From a checkpoint of a small transformer trained on Wikipedia: 16 layers, 3 heads of 64.
Each number is 128 + 32 x the weight over the matrix's rms, rounded and kept within 0 to 255. Layers, rows and columns count from 0. Numbers have three digits each.

# q: layer 9 attention query, 192x192, rms 0.0874, rows 172-191, columns 0-31
# k: layer 9 attention key, 192x192, rms 0.0903, rows 172-191, columns 0-31
# v: layer 9 attention value, 192x192, rms 0.0881, rows 128-144, columns 0-31
# o: layer 9 attention output (transposed), 192x192, rms 0.0757, rows 128-143, columns 0-31
q172:148172141030126082122113122168118167140132088148171094138094096143190111143171134129158103138078
k172:118162129083091148140171116156112093118148114126141169161099097159112186109135164095161101140151
q173:111104124059134135129144112125094106072133083165126120115119096192149117092164144175163101103137
k173:108129135093154195120124165083137145109172131115159095166093158089161096161142151143150150153122
q174:134127159167090181207169085106112076143088132194123053106134149157061177088142085094140212078147
k174:133074141104150108200138116115160102138157133158096131119172154173104174169088081116067174176139
q175:119194117164105125084144116116100103155131116139130172121071124133093152133133159129043123105110
k175:089141145114084149053123103170094190092121123121112103131105146116185135125075127147137121114147
q176:091120131145156100070094091178154126200140115121114130146106122101156140152086156138087107197143
k176:061130127127107136120115117203072145119093070156168119113173112151089132138137106090152154125142
q177:134137152183137087142155081084150178090108102099102140158168140123110095113137113130123141072155
k177:187063111103154073167203124111141176091108130133108161159128134097129133163091086136100085069147
q178:129143110121170153107144086094116084124162124111134150100154106135102155162125161118107146129136
k178:134106205150118113129147117156138146136114161122119133132153129149148101180149138094108152109157
q179:186170115191120120096143094124116092121168106089124100116114087114127156136133137137190153161114
k179:102132149131107111117138125120160188094151235148129121118134128113183137106115124130141163139146
q180:102140141121149148065144122097114075124151160158182091135126170117110173137139121075064154109157
k180:090114133122141176117121150128128166095142138121098108084120182117119150102133154107102166108091
q181:118137096164131134111093147145128076140130187132128152121121179094109124099132126089114108138166
k181:124167164146111154106116117140156149122129150071116143081138153124132122113107093116146149116147
q182:058087103141144081110162136104102125137169057154175080104106114095144138086138186160100114156094
k182:090081070110109188099110133156069154100144110173138058142138158130100146121132147117135091126136
q183:158115145091127093140142135130136136146147135061114099116127093151152128089096129130154128155170
k183:141154088114149102145173141093073124147107137145135096100151125114119120124147114153164101128143
q184:121153163122139112181099153092125118048157153145162099164137142156136131126163089099151109134165
k184:134097118106157138129118174071101075129122142118061133118155129137079115093162106104102149119076
q185:094112192193154112111120104112082190181085143153136104124140175096097128186135166139051131117158
k185:129132161125105130112146095129107125143052115125142052091143160114100148128117078095156138120156
q186:167121131086115117160150111105120147100172186103143145156152127100099174106138144144074140105149
k186:130092127091102167170169148094123132093132144160103100103145177090100112096069169128180140109215
q187:131144091150122160090162160134142086141139114118144132108171085161160086080122082164098179108134
k187:159139092075104115069088158178153134160130134095208090135160098116206117103085162168096125104122
q188:135096146102078063154103110136163111058134083140070128115139147219139166182136112169154090164169
k188:119136109091125205097088123137110056063154120147131107122091139126035134210129161109156138147094
q189:111157111164148165114125127150143092115110132177136126127150126110106163142105126074140161088101
k189:152112151116134110147096115155162144161166162121101193094158070150169104134104138136095133147092
q190:150160163161166072160131105169124165080160142118111136105120163192111143099112124125200144153164
k190:175149174172114117103115122151069117130126126111150113131117145161075125084128112110151172122079
q191:164148100091097106139082131179113173145070128104134153135140130116152152226102140070186099168075
k191:138158153130084095067152115125086085138141129128189132121073118092137089131178141102174172118164
v128:123130125133140143120139135131124092110152125163120166104160124106106130110135127147098146138137
o128:135128139129121135130122118114147151121160070086114126114135125102111106114134145083170133132118
v129:091114150110153104159156139187132161144120122104136159122207073104149191154109077090149125122118
o129:121144120131160128101095110073155113089124153155070141117099147066087099129152144133102075181116
v130:100139137126169166070172111120150183092120138021114086137147173197105186148113109135124089104130
o130:139154146125173095189148153193069162163174146183116184117109070129164124131120108154107191192059
v131:121150105137114091135050138107113158101179146146090166150173040165094107170145146159130105137180
o131:138128168097116193077124114162126105144112077111178078131122154157143099101174182027125154100064
v132:105119135100171147155099151167132094131088148101158120085101151159140115171123153111110125151096
o132:128136142158079084106190196107164162124138086163093143079151112082111124093150110165159159152159
v133:125140159093089170103132096101144123175133158199096145151148120044096098121181104112147081088061
o133:148075125110151130171071174076109181146194140083126114103106175155127168054173146075105129100156
v134:092158063109148141128153203164053175149102153131084147120140163158094129128157091107109097071106
o134:103099139133171093167144156160174103092174090110124109121108103091126106100152136176181140091116
v135:107121118067109084172143188128100065087156091172166097109153177093188145104146129202136123123047
o135:102133108109136190122106124129141089160147143092052124128131110154088096109119077134140113145151
v136:103209074130167113195194128122086051102165136079093154099149132137138136102092151163146110151120
o136:125090139160130101064119152154095114066104073127125145145159148192127162148123103149107119129099
v137:166169112150143122130126031177151139116078132114159096086104143077081209145078117142095089122154
o137:126111132134166058147114163127121123125164159127167154137163109154119055107099102166143130190135
v138:169224114139153152140104147180080121071162125139135074127098159136110170110134058082164178078167
o138:105121158076126046115179132074149096193146079118116166165147132081124081069084113129093081121136
v139:103076147150180136090099110123138143183122159079172134192171167197138125105118170098119147163143
o139:157137147121140089168123191135138147091184132142084178121148127139166098154120149178218095129067
v140:177185101164178120101068149146142153146121067195109141166115120074114112121161102111129119126122
o140:155095159135065128152135132123113124132073166079156118098136091119133101113112143093134127124123
v141:070124122142132204081094120143133103115133172091100209154186093148113143104118166115112067105180
o141:146159152084176096169130132144145189131146077138159127090103113065095096128175141116139170081112
v142:103065162087091149140120103075129101117136111120138187137135142111191115132170188131136150111124
o142:136101069201115132121080133161179165140113171068090051079078116128099109111115101098125132179151
v143:175119091128147102165054145129155161170089158222170102129109118144119138159170106149119116181138
o143:117121132126120121094188124118151055142128153139133111171160123152149118161117130124104173123173
v144:145166137098154148106167186204142107105111148135177151105160155157108153133121131141133111133141